Each number is 500 + 25 x the weight over its row's rms, rounded and kept within 0 to 999. Layers, rows and columns count from 0. Numbers have three digits each. The size before them is the row's rms in percent of the matrix's.

# layer 5 MLP up, 1024x256, rms 0.0591, rows 938-1023, columns 128-255
100:528511502480518541513508486486471495500518494507461485541491543430506547470512494524503478481475509497540525527543506465504503527461461464498477480503496496521529509519545514499489501509526508546466548455517512512506468494525516544477488507510478466486540518522505448486475465485492515480484503533482494518556478483480483481481485502534496532489471487482546456442490515496503499492474
097:461466516519478510505510513516491533483515488500489499498523511533481527523513498461519483480489501548513506532481525475521512538493513515487537489449497494488484520519485469454534493481537489500522505471560473526468478487492523520524491530482502506487476516473508501531502476498467513419545529543483471491510489486529493459473468454452550539508480520478477488510486510485521508470498
095:517499516473534505538501541486506471516484459489454499499491497504468506457497524489513508493505475523471505477524534495503479479469509480480511502465471483501486509469494535472528505515485508525496469485496503497492539508495440482461543491474504476513513539472492508449481502508515501465522493555525501534455508463472525519489543522487490551474501545521480562471510512500499477560478
115:488493490452493509535477485535493501533470510470471528475475515486472541508556459494478511525466513514496514464493516502490486531500481548519505551503560500503564460538463490523528490489544480470486487493508541579502474530534492476500554515494525488487490518512488467524507456480529525549511490497555498473494510470455479514492507509470497476509525510529487461486513516489512497510476
099:536502509485530480506518511488555511520514509497441540507489502483461492488473443517535518498515487484523506470522525491486533493465504480516516510479502514510471509518510535514542517491516434475511513464497439515497506487554519489488580537485524527486508531505509485498513503497524499484454526496531512478509494488491492466500480493483509526505458512533518473496447505511486497545524
101:486498514446481462523497516499493470491466498514466513501470529462553488499522520473501513496497513471499523513461537485494525536514471479440498482523539463480492502516582518523507497516493515454498482500494517503469470488558476449518486500556476472479478479468512472474472499528513468515506453500505505526512469555447518561508503485467516497508467516482528460508511506514480495490490
099:483498487546503535481488511510514486533475536488437500522503489431491492468494516502487447444528505521503468476467484490439543463509509515435472541480490506479504534477525507534525490529500521516496495504492509462482515494470507541524502503503527465517498528529537498560485459432512516496484502496520498455469509458527496500525499487517526492497508466509540504520509489472514503529496
089:502503529509513527492481511513497492497494532518466509502515519464436512479452503480540495465512515451473518504516520492511502515449496504505489486496547535524496455533501507570513482501462507458454567491519474459495500519485484529464553521511554511492496492498518446497504482463482527463491530541542462454520448510496482552506489477514490503525479505496538505452486527484466481504534
105:521506485459494505519454506464448493520498487460495520491487502524528486487488547493493496483497539532479493485487489514519493498549546472483499519494516500513538511530527491521524489494522470456525490450508493502451450501464495555515480514498524468514498526530510483501507502478499514462551487536521511488509486476491497510512498502535525529527522489454467485501517520501540444503488
083:546505516516493449461504533492463491487498466496526521487475497486497471485433474497536462523473461467506504536492484470502524567510469484520504506481497508493482490524467527513487517494496486482477502491591452544504462500511477484486498545491469516518521534459485454493489554523473520481540526539497527477490471490487501542478507502534496487484483557479550472493511480503492473537470
102:517492482493478511474469522525489426519511570495490542522525491450519480469468540513532497510518443525541514506494547487543517511500457476481531523515462524493504471500531520462486491502507489459507523468493505457506478524561471494469482496503457487557530499506514484497519480515516516481515480497528450515531516471501517533548518512509471491464490458478502502532508514512507491479447
094:531520508503540474496473473511470484532482514470493509474488496521484508472514476487445531478475486547478493473460499499493487447501519526512492551440458506452511491466486496498538474490528453511468467520502482494457478520484506519498517529468501472509526542472463486503481518504503526518538516501493513505505504488491544479523508494440521512500488532496484515521493539524519463504509
110:527449483428507511487497511522481507489459509464453531476488496467511534486505462481478528503543507554492523477517496480515498501523537535465490496484488505482478474505491451522491537519498510518495487474515507499504493494544473485463500511508463521477528534487485494491512450483486500479511471483527476498562496489470509508482481450525520490522515539533499508521545537485503489516492
111:526502500482485427482480455510529487503480563498473518481453503492520519486476560476498491477514525525495456523493513509536505510453506486490524501506472501508526516510520520534517449501500453496499500502475509475459514471461546541518487498466482460505496516518501472504467493495519527455536500503545492470504486471478503498516487475476510550509542479525482494459452515485482449504491
100:505471528509559473461503513492476507522488455514506511502488541538494511500502470504492507490481542488464488489509516457496492488482503492500496444475508451505520508533515518472517470522520511515447515478510447532498463520538469534480527551503476485489470521470455448504497528531501488490511453560486514529511487514511485470483488478476525509521513528479523480492533482468547548542474
094:508484511514499536508509510530503489474494512458460536514500501486477485466511547474470457466513446503455422495465494483504520451502474503449497504471470483477482457520484479530537511495509525503500462497516488495502541500492500528527491461510485509484522507498502525511543540504483488486494522540495520521471499527497485519517526431486480479494522509539473504520462501500493477564480
114:479506533502519535463505525497449498513470482487495487496470459499514492456511515498497446491518516463498491497492495479444499505519502470498505517467508461471493499532482514508486482524526496496466522535570517534544463498501501502528496533480538460496475470478521470522517517557505532505517515532546492502538479494526493476484535489515500536503498510512488467504502545510500493531519
091:530527484505478551496504489492490529489486493482477501502470499513491482474539484510475449522515474544510467487499490495476519501513474498485473530495506528435476531422510539495520555506532527540504525502494499518517521480483519507490507516491528521493493483553531487531519499508477509502481476491542464470516481496498486477504477501516536508478485507528485472495472551498526465530533
108:520503512511500538487458478493466513478504509478476539538491497480538486516519502509463465504521536525471438495510499476488538476523548489526551471471529461511486511486492519495507484506475482509505506439517503524512510476500517541473458502491515463507514475524480494475516522509505561498532464457548511509471511461515485477478455451465518525479463468467509484500488471515533503511500
103:506473506527497473496529482458475553539487517524495498487485444475505498510501496453513517525568492525516492521477462496513486511490500464487465485483501516493513515506496482479487518472487541490501524440531534497481545514548463471449479514514496512545511539529505525511510516514503464519552531478482526506455464464510475463474488452529501445509476475512485462534513542432491493498461
109:533497496507516515500522512466482534496490505509511509487444524496460538529519465496462486498532447509535486504492540500510472528495494499518459492465454521470474493458526537506491474543495510478527501537503510491470514516520505516510504512432476527562494563459474483510565488462538477512472514500512492484508512540527482452518515478504519504481513525542503479502455507499551496521516
094:476469505453458487541551430534462511494465484465541519513488448487543481525482500514501475503528538495481499539482504510504510516507480469504492470513492472532468537499533505480510537517517498547535520470522451498514477478510502498519509537473527462483467482466537478524500540506485535503501532516492487531527465504513493489495498513483497495470495495438511498482472466467536497521519
094:481483512482481517512459507492511504520475535508501509523499482515511513524542531516480490467485477499479482530511498512464485471488478478497519543519548481504427528498509445511527514495525510493514541539491513503495520529500500525467492542525542465491499488476495474525479491540527483509493512508495464542543494516488458512570505511497525476447470429519495523483465490497543506498521
103:500514518497470468526460515494513482519496475524498517488456442485481471457497533474545456493491488506491512523513559506496548534459506505434507521537467497518483521517497492502456498525553491480496505471505548548492449518490465509521524528493517462483473484520543483516523527559492517493489503497503465505507461538549524508501504481477531493479458470502521484495516498546453499512515
096:471518469504498472485522441521545521520454515520501512494504451499515518521580497454480492481503468493446516515492498474462490502495528431464521523512531533511461530487516499514504508488535520479510495530509530478458530563484463484514521506505502425504511509530481505470507498495515492505521504511500482491543474549491476501509519504484500491525474491465477485512524564512498513487473
104:482466494510513498510528502505448524532482479521486530458498432476515528465490461443511485491478506497502450484520511484536474483487557488494537491514489509506496519493478501506505549526488481461491519499509490439489545544537536480478498512515510502521493485503535499483484493504516518512466507483483444492499523531469503482519554436468542480473501475477528522500486543452534487526518
096:508481504449483495511510514443527457524501504494516515474518478544494453477525499495516489499506489493456476530504517480470508536479520488486517522533489524475456496491516525472504538511514493508488451456526494481545503557567467491502502466478520484531523525500502510529515495529492521487535494487521483538509493516509521433494489511490495494473513474467469465453454514487493519481477
096:492510497501499505508469500464503491483486502463499519514486504520488446504518509518488521485503480469509513491450492495422564540459512477525541467499505488466453473481530488521477524474471482477484499537503539527482535511520511483522508502475487482504510496493468512494505510498498497486481526507528528526489502538492533460490504498502487524531477518496459435515489508490458472492492
096:528520526527499517473511534439477550525494517513500499502532486500458450506490520508557496490485497472531465524487558478477515492514511477501500532521471483505489480533512504489529487492474491529485525490518527481462538540479518476472505499473496514503446487482434499486505487504489532514539418498509511506505505472481482490528500493485476506471508509463502507490485529451463507501519
096:489480547512560456549555497502488504498483515528454496463469462517513529524516511490541488517487470517496467504506489480534515450488514489542493475460494481504466490540476488521522510464488508471519505455506494512433475499514507448530489527524513523540518499474496448476522487490491511491536484520497494535500502507544503489514489477538571450508486525502535490525514490502516535519477
088:476462482505492553499505531526467517463491505488528486514489476507519513525507452511541487509470544538486514485484519507478536488497527478483528513498531502466486463487501475527483527506499488520443508517491474464494509490574499500505466463545513509507489505470462505494527495485493491453502544520530500504472497514469467516492493489535495515481501513512496500507455509511498514469449
105:508494515490473453482484499532541545483492514511455560465514503488522476508506490506543525535530520515503486520538562511518516521514473474503506483497540514460490493477487474517493480454517491425492499529519488489503488480511489494537477524523482473505491522518526487486454476494522530509518464520480461534509484434491494530496468469489516448490492553508505485495528477516462511485468
091:489476515501493499509520520513508562482475533460488530519476498514505477481488510511474470532493528487471429514507537526482522508501475512477567451511504546452475481459553439496533511503521483513509484518556499517471468484504491500506461510481533499509475539523504489452495466471491537479503477540509536491544471482437495501520522506511504556463463484491513507516495551460521527515516
108:496520507495519465467525480464501489537486511472481486542472447406518506475477523476524409480524484505474518529491538484496511437464484428490487498479513503487519494490496505489502508523494502479537492493537430459484529510550515530481523527513527484522510542512513523509527516495500499499465515478512501501505489479510509524512524472547495508533514488483537514499511520487484502514503
100:537498467511540553514496469474484501518539488508532510531494478516531478500519520485496501530526528482511458526546507470492502496442485461532481491543504527503518486503532529514495511534501556525476484456520478484506463540504508525447480489479503483576456473517541516473486508479489467495521502508502489439493484512540514493502546511426498518478495501455478502501490519498503524523487
092:510438516501489505518479522524464483506484523460524486521497535449501513501515487490513458395510523511514546526462487484489508497523487481489504524490528502514473506478496519482514503533485518465528494476514459506450506513515533468506526465542528492516518462481488519452541496493502541470581493525529482519481465494494499507501490476528486533513462507526500523460501492500515532522501
090:489476487502514488498473471473499514513491449475457516510499507489482462464528476496530492485514553479508524509490507478480476534489481507529541518512529537517509438469470490522497520569525459521557473517540465504508484495461518484470530499545523512543465518498538448536458498527503575510490538513492493553547477530516511512481503490488478552525480542470511499488464492495495511561519
099:507509493483522500519471535518479506516494475464454495507482505503505470464470470549460476507540505475472477518511529453501520545492506505524563469465490495471477476516522504492521515526546451482460506494488472458474508484514479544472505539478468496514487488493472499481539482549499540535500506494510521515480512546504530496514530475551520518496512507519519464483519563499471474536489
099:496447499494511466465485522496489470501489509484513524542508507438443476471509469465482478503504530491497510520441495506462513537496481452501481471515515477506475485512523469524533491499478546478468508522491502503507451483527456519459521477474479488480503549459500514529464504525530497504531492517518525488492488478564533492521480473524510490509461512505489510515457517491525480520478
092:518506495517535539488510543491512524490488472433447514506505472509492479517492492494491536492485484521466498495541517451477510463488493490533518534493554495479524489460519478485514547528527509468513507482512455481462535506505471465467555526480505502506501510539489514480497505466522501474537457476523505509482468462530507513512466491490508533501484572490486491479485520522473507491507
106:539471535456498511503530495539476558500483476468494510522487453505490456503515494542467493545530512553509504496484493491489509522474497521541533531489484470521504498526486499499503466475532457478507512459512475507496490459525513516489473514486492507496484521481478507517506470519510489462494549527491485498505479503478509489529499476527538485511460495514479474474544493450458485514464
113:482512508453488504479477522483514501484484534501521536494509485516526539506494492454499456530521489535524525489467509499491515532503510465447472472538497482535499516540513502500464502487438504470425491476522474504524472499517509514486500485509505459494535516495521506489473482495538512483500495539500466491489479511485476516513446477543501472471485490494477477500538469504465517499463
095:526488521529520480532471491474467524467495494476474517534477494533541498487496542516480479496525495532506458489466499479523524463519468505511508522446519518513472455462506470489540529505551474503498494487484468497474484457476456533497505526534497469483503513487507507467469489519514494508533500507480476554481497477499471521474514498471568501497500535500462515532557524435508510496463
109:484524455494522492538501515516540515498502507479458501479503445474478501514477493513469476488495507510428472486472515487519531489484538491507574504481495497527454519479499477494501474521493528492516531529494532529454495481496506470516478544504523468493495539545499496524493480472511509492483505539483491482486481509509496510500519460471508502557440485493499467525493511459458509537516
102:515494513453503523468472534421510557510483491467498530515488491530488494507480536473482505517494494531487519506453527501485481507490507489467497519514528512454519514472499502472518514517462476522495498541490487528525517491545537488523541479508504451549515496498442513549523517518539504489508500492504474501496511498468503502537438466514490534476479497502530456517494480465500486532501
101:530503473492520507487502462518504519468495501495496520491501442481521467497485561506532510476528502538470504519482495494543525500489494496496514541469472512512492455490487507515495498532540470519502442484519512542497510462471501506526495513458509488526491517539482499495534469530538562458498476525553489548548482499510457502507519508538490524532539487480498513504514465464529507517459
094:508477508477476541519453532515475488529496511481509492539476532437511511498527484457474462488510490471506483455499498487452507507527483542503442530483506499494495566478515486486503520506507499504484475486505497485482494461518526519478488507507504488472506536502496460510512511503542545520521465490479502502488498505515495523490468485515514489501512519496540521463511541472520478507508
102:485491527479500479462498523447479491503521491497539549493458497507493499479523465445523495550515465522516493519453551499459536524515535463517448523500532481509502495490525456475490501515468494471493496511503458497535515506551502479509529468505488529540518525505474508538485529509510485530523491541527465513509490529524519518507445484499495489466485544474491525525502475488492484520483
109:513492481469516495553508515466458563481462476501490532521489491530495483478471497509448524538553487513452491513510478502521519481474496511513506453545541525478501514483591478524526496494505465513458490500524447496491459512488497491487497492499500492499481497528481494502505444501545524499529478542529485484496458539493511456525514492463519486468502488496492497525498485478500516473494
108:523543484463483485549500438517532466528507509493518524485459474473501484471485529451438461451476502506518456493462512522495527476534459496438512510490553537491460505508513463522504506527509484463478502502508519507493526498527474525529479483468497457517480503498487488543514532511568496514510486551549479453520485504482512487498505487502482505505503488499508487511496480503484478515505
094:529459515528535494498488548437471469555525495516485506444490466473526483501483535481506516465456480544481452436504509482501508461452533475515486470514448483471482431549444494512519519500474504467491525487510505528514524513470491480529516526489521480518493532496502526466486492549502488489520495477508489511476530462495487505511526478511498527457505524511486482508520452494505521533514
099:525482470493517502508488478414528492481485527506517524559474526500450571506491498519496488551531520557503490469512518513488486459475481500494506527514532508460533515476482484475522508490493549560499509514507521473523505549496501479503534510516512499520499518482486496491529513457524514477515487493507497526492516510470506517492486487503552507492499505571478466493520530485506478482513
060:491464492473492534478522543467513501496497502494488508532500499493497498423519517457512477477495498532465554495481509453485503495495484502462490474506525526502474527486508463481507538496478524497481477534539531532460488567501438502530562542483488474548495498493478469535500498515536529465525543529535500501465467483501518475548496429513519508493513485519506479486496524483503491547476
101:488485493517553477537533514515478533482494480487510521501502523470451495461481500494494487480485521497472493527511500459506543465503486471500520427505463513502499500483526461510496483509537504500486512506495443524469489510503486531499483480487448488534431482552463474515510533471487499533463504525498507578475495504448558515519502449500519536499465476507520489505499507480502485506507
096:503486466536513463510457505483535456534509475496486504511509473473527467498518495499552500485540523505522501504499529507445516526513518536521511502523503474515486493538465458465457494482496562513502470535543508494472552464476474479534566513492525462468458484482507483503502466555539492526498506503498507510521487525518498470507554475508536530507513507492513474531547478508522489517506
105:504460487530513515487511520461456465513515507517518529485516491467504495489528516477524543523517453492533463436452555502483465484514532513502517528484486461481504498472464456505534466548517471524473489529490519501498476534485473519521526498494521462494471480510500466507550485509521526541528431510538532531457501489486535511521483492511490496510485493528470463489517535496536499485512
117:471472467485488502488509484510502521476490506478484485535519508453543514503522519503483491465483506474478477455518524485507497522495494499486535512495492501494458489517468526514514524543521481483454510522535511538492480510469487509515495547462469476558481543480511482476516473511494476463584474554514485533456488520511497485511524465504494551486528546506498526475521503465542443510456
108:478478454485504504523491487549494434498476558460426512497480490469522485477495493522507524505562490486493471470504527501492471507510516494442542535508504515471510508521480516512537536513532543493504528531555523492499488506496464483568483536513519467501441516457489512503535528473497492474553486510495494502470486540478499520507511482500465505504496492506494454494501571491505501480488
102:491459526487486512511483526481421515545500492506511521516485496455521493511510494448534504530553510466457521516442491525524510519534491496502466492473487485520512531508555464476519494495521524497464517522522488500458489540535488532558446498520495484480460502466486483555475519504489500506505478501534462503444483523515496512496522468499544522511556457530471524500480471488467468481495
101:490516511464491502534520498464472530518512501486510517514429498502522518499473532505491461522493537540490510497449530506549524517460494504537473489489508536484490516505549488500471470504554477536487493472501508513476507516526516557515507503470469483514497453465526486514488497512517501498525490506515471537499484487520518515532480499494519486507524494489479503467447567493497503507461
105:539513511488528471514549510463467511501504443489512520479518473546481528509495517521477523511508465492500439467490514479491486447544523510509568488516482496495519463485479503513530539528508518508494498473486500482478493512516501484536534541484484524478504488504491451546507441505503534535548461480498488460502491490533524494548453509512522496499478520460495479514531464526534461518497
100:499443492467489537512528499512501497494501477501443517531513476484530482497489547484515472472499530500521469470475481481510531482513479496510509493482515519501472491513541484488507514554491515468480485513493496474496473505483483533470492503481510527580491484513512501512484461518498519534519491482541474561539458482501487515492515491522466496510453456458514519500512539513550524539478
096:513503546466509520506511471545551500549489488488503510510453430527502493486496470484564510489538510463485516469470522494523551529515511448470529523480528492483465456491484472483530489479524474479508511533493512516507506478491455507523472483558498492471476515535539492505537486492528487485499505479518456462471492528543500498519539465460485519492486472510505492530498512434498496517474
096:486460532511489461503500519524480497555462502502505514538477491493538489509524486500511506528492502470474466465473505446464529545435491502480487485496511496509499504531496527540518500496507464467480462536500497551481456515537471488511482505518533524499531484487484487498498497455499495544493543519530506536509471559490500485508475494511551507511532519511481490440527519486510522475491
106:512475465471506488556529479507558501522493493516466505542494484456474458490499478512502488453510499493526496476506539504478543500477478476533529483506510487497518495525552521534510502464459526495482472487507488518476536518509443481509526497486457490498528535449463509492523482487505524486476487476550511526469524490524492517561518482529497510512464491497512542477533486478476488499488
105:494492522510525500519511529514432496516478531507473480493502528513486477505458538502510466491491494541491500486481526500492513496508516509485480474504478509507490498521478503510478511524513511421504522484507475505453514486472501507515507553525475496483512578514517496515491498502504501508556490524505500505486388524457450466476497501536536447521524499521497489490490560492504494519494
098:483485494466480521508464497524532495482481498485522516513482499501538488456497499445512527534496467524467524470479506527517514494508479485539459507446523436493474500493492481472556497489503526483486495559518517493495517521508489503510518513562441506464557509461505490472534534529503490494491510501505469503460475501484505482495522476481543473547540517494484487487465530469533485527411
088:487500502516540493493501507468469479513494500449502480489495507472492468425461539540465459480504489452500499526505520454460522488537502457483559483493466485454496510511492538545463499471540507474508496493543459491501483480484524483448485505524508485514458511509506475506531504519492479510492528469535555491483488546549502476529505492527486511497484489500506480483467544500493513482471
095:498486472518507533488565474463470534506493506491537501517520513453556486477486473482515472490504457543473505514480483464501497472529488499523532500509445461477478485431494544469531582540491459462512484479512523487480528518494515461478503504517492513516524546495459527488515458483498476507501534505494521497521504499485518477498507481505500517466504534521471539518511507498531454516486
107:521530494498526487546499475511497489492459492479518496492505484505469524496494561489493503507513480551508479507539459528484507448468519534501502484501528518497511491505539492446490516515457466498514465492541491502478522565505472501486480504449543492482495530528493500518506469534522502454468475523532484502479530490491502506520496505530501486491495501463495520491463525503540490513482
106:516496494466489532529507492510485553521514514516517512502516543523529494517490440462511463518539503476495511498496506491505494528513493487458518483502529494471491515499528454540546482467522481487483450455510507477497469492493504494484523503465529519452487543489506487499504500498536478508505492535513530508514493464535517491484468489497500536487521492498490488521523493492524498515490
094:515458469524513463505510509509510500484444496500531508462510474487518478479541498474485526503479512534480484499447497480550575533478513549528501482457490492523488534484498474492497463479550479507477467518483522532493414548506487546527522529495484448472501493531487494547500529490479495517488526521523518523470509518509504485490499457487499486540528536467510527501514529464493468530513
101:549538477528556472521463522475530483496519507514490499486471528506504529532528544533471495475498467534493480456509516497491501473460535535493492494520516514492483531468490494508538465531480513469503486482505481485469515495482472544460524512459499483500510497480471503476471501490485502490523474507541525503538499519524536470548503482539542517492514494499490515451472572501561486544497
125:521515479482496510501472498481508491503517521467528526496542503516465474476520494484487490517510499524499483473471493509476478495528496460509519467462513518471463510474537542510469471476496463454451471525525469509489474545527518485473507495423520494505500503462495507510513472492534543501501498508513489493472504543501468495524502479549505509485507501483481455486482494492489487487496
097:460522462487547477483509475477517462495482523459499511555488468491513491528503490476485489501491487485538488470479503481497487456529489500421488547529478504492514491471497485473534492504480524495488504568490509530531490527532479462538501518531536486515471468501488508522498450512499495504531477496471495523472484529491474476510520491536488483486480579498530489500492508476507497504489
090:524514485500539500565548515501488479509496505493519515527550479501497532494538463503509514527535458473518486464525466526473516451512543527439468488523505517512483512481488485477498505502518494505519511518507512525507480506509465502512528501508535525528472502513468469561515499464491556534474516508518429481504520511450516453500506491534520510437501498551458504496514518517459472531521
107:479493481511510500474457476494471487506523480461444503522510499500505476459510489539514501508518488485459516490551458485536534471507516512465496466483546534476473532501524513494493461507502466534515547517501480501535464482477481503545500566507491438508538531497555489488490517544487476480497511537488494492495506457525508503510483483520500507515517527464497468528510493478496490544520
095:477512449525505543483495493511501514520507528476483494457494507524541518517524536499488487439460483508491471483508528455490458479508493497475529551464462463484520520467555506518536515498517503480528500479522490520476513477497474496528487538460488501534510528483501515542511471536496477507539460498489494523521487524512476491547508493458539506434496573514497478497469523528523439493485
110:506487496455511523498498455508501508509476558508490508509519513500476524498549488454457488457534490510483480481470488502473511535531482485484536466524499514476515522461535481505512493461492475445479516526474474517528510537514506500458492502477481487488541489514498493532514439512552493487493486565519487494514497548499510471549499453525518455478513482520485506498519507460498481482524
097:506525490518511491494475495535515451495483528500463520535460532500485508509515529505513497484522505481501458481541529465493537443470524491469541502531494485484516486485539453471483513501495521532479490496525481490476498525531483507474543537518466512490497481496484463461489522525516509505446527496507433512521502534461476509476499515455535488540541518538534513450475506488547517487486
100:453484492501514444517495505546538535502483492516522515486535491484536460511517500480515515498496472498486512457530514510482537503523537504523561545502511469491459476489526515496515474482525471462490487501493526518469528536499493560474477493474492508550432514531475508520533471539489466457515499524483510483493493496533485500504493495536496551520466495520454533516495535426465455487514
091:506484499505493484455493510493512496521471487520519517495461499512524474491487520468502482519490479477542528485493506501484479486465496511463485484534523517472494516564518474508483531483511557469478501482489510505534466503506453476507494499518494489483497453492504499485483499527533502460512474529535460527519438512471499536488528512524505503511501480519542467527518500501454505507492
089:550498536508492492491480541506502501515444524540492527502485531479491530462497511508475527555520529520481481470481482505453522494484508501498467486523462500457534472445520488499534528503437546523514511510505464494531496517536466521550521495539525473505494527536532485499531480479500538453548521515488484534524483489528468503509525515481515504466514515485471518521494479467532534481507
104:468486542476497489530467509490476501512490543501473564531472474483489504458486473479462517519498471507459492411509491501479520517485513493521511482486502495490485504535529502483509506498506474532458526533515495517539507514484495483535479497509523531487513502478465496494481478515510504496478484540533485517483491428520488523508490482507543516517518487481484482523495471493468453478498
106:498533449495505540488497468505447485506535477500486523496513473479504504486515508488478478489501490495484468512486500472505528509526495492497535505474488440525470474515480506466478467522551456467495444505540498525486498505492537489501497562490468451510494525509499445551569486520487514533449507495526521492438468477498497532512525503508492523499484465484498473493510510499510498529494
096:467495507471509483551521540515428506493477507504523495491495501521461466528501509493489508465517509480451518469478511499518526490479514529525490486466501520464443450476495467468489489539525490474475474532536538513501517546524482501490488530466513481486487535503504471517500476493489556506475528554512483532519467498447504550457482498515496517499481518501445523489518507497495487531472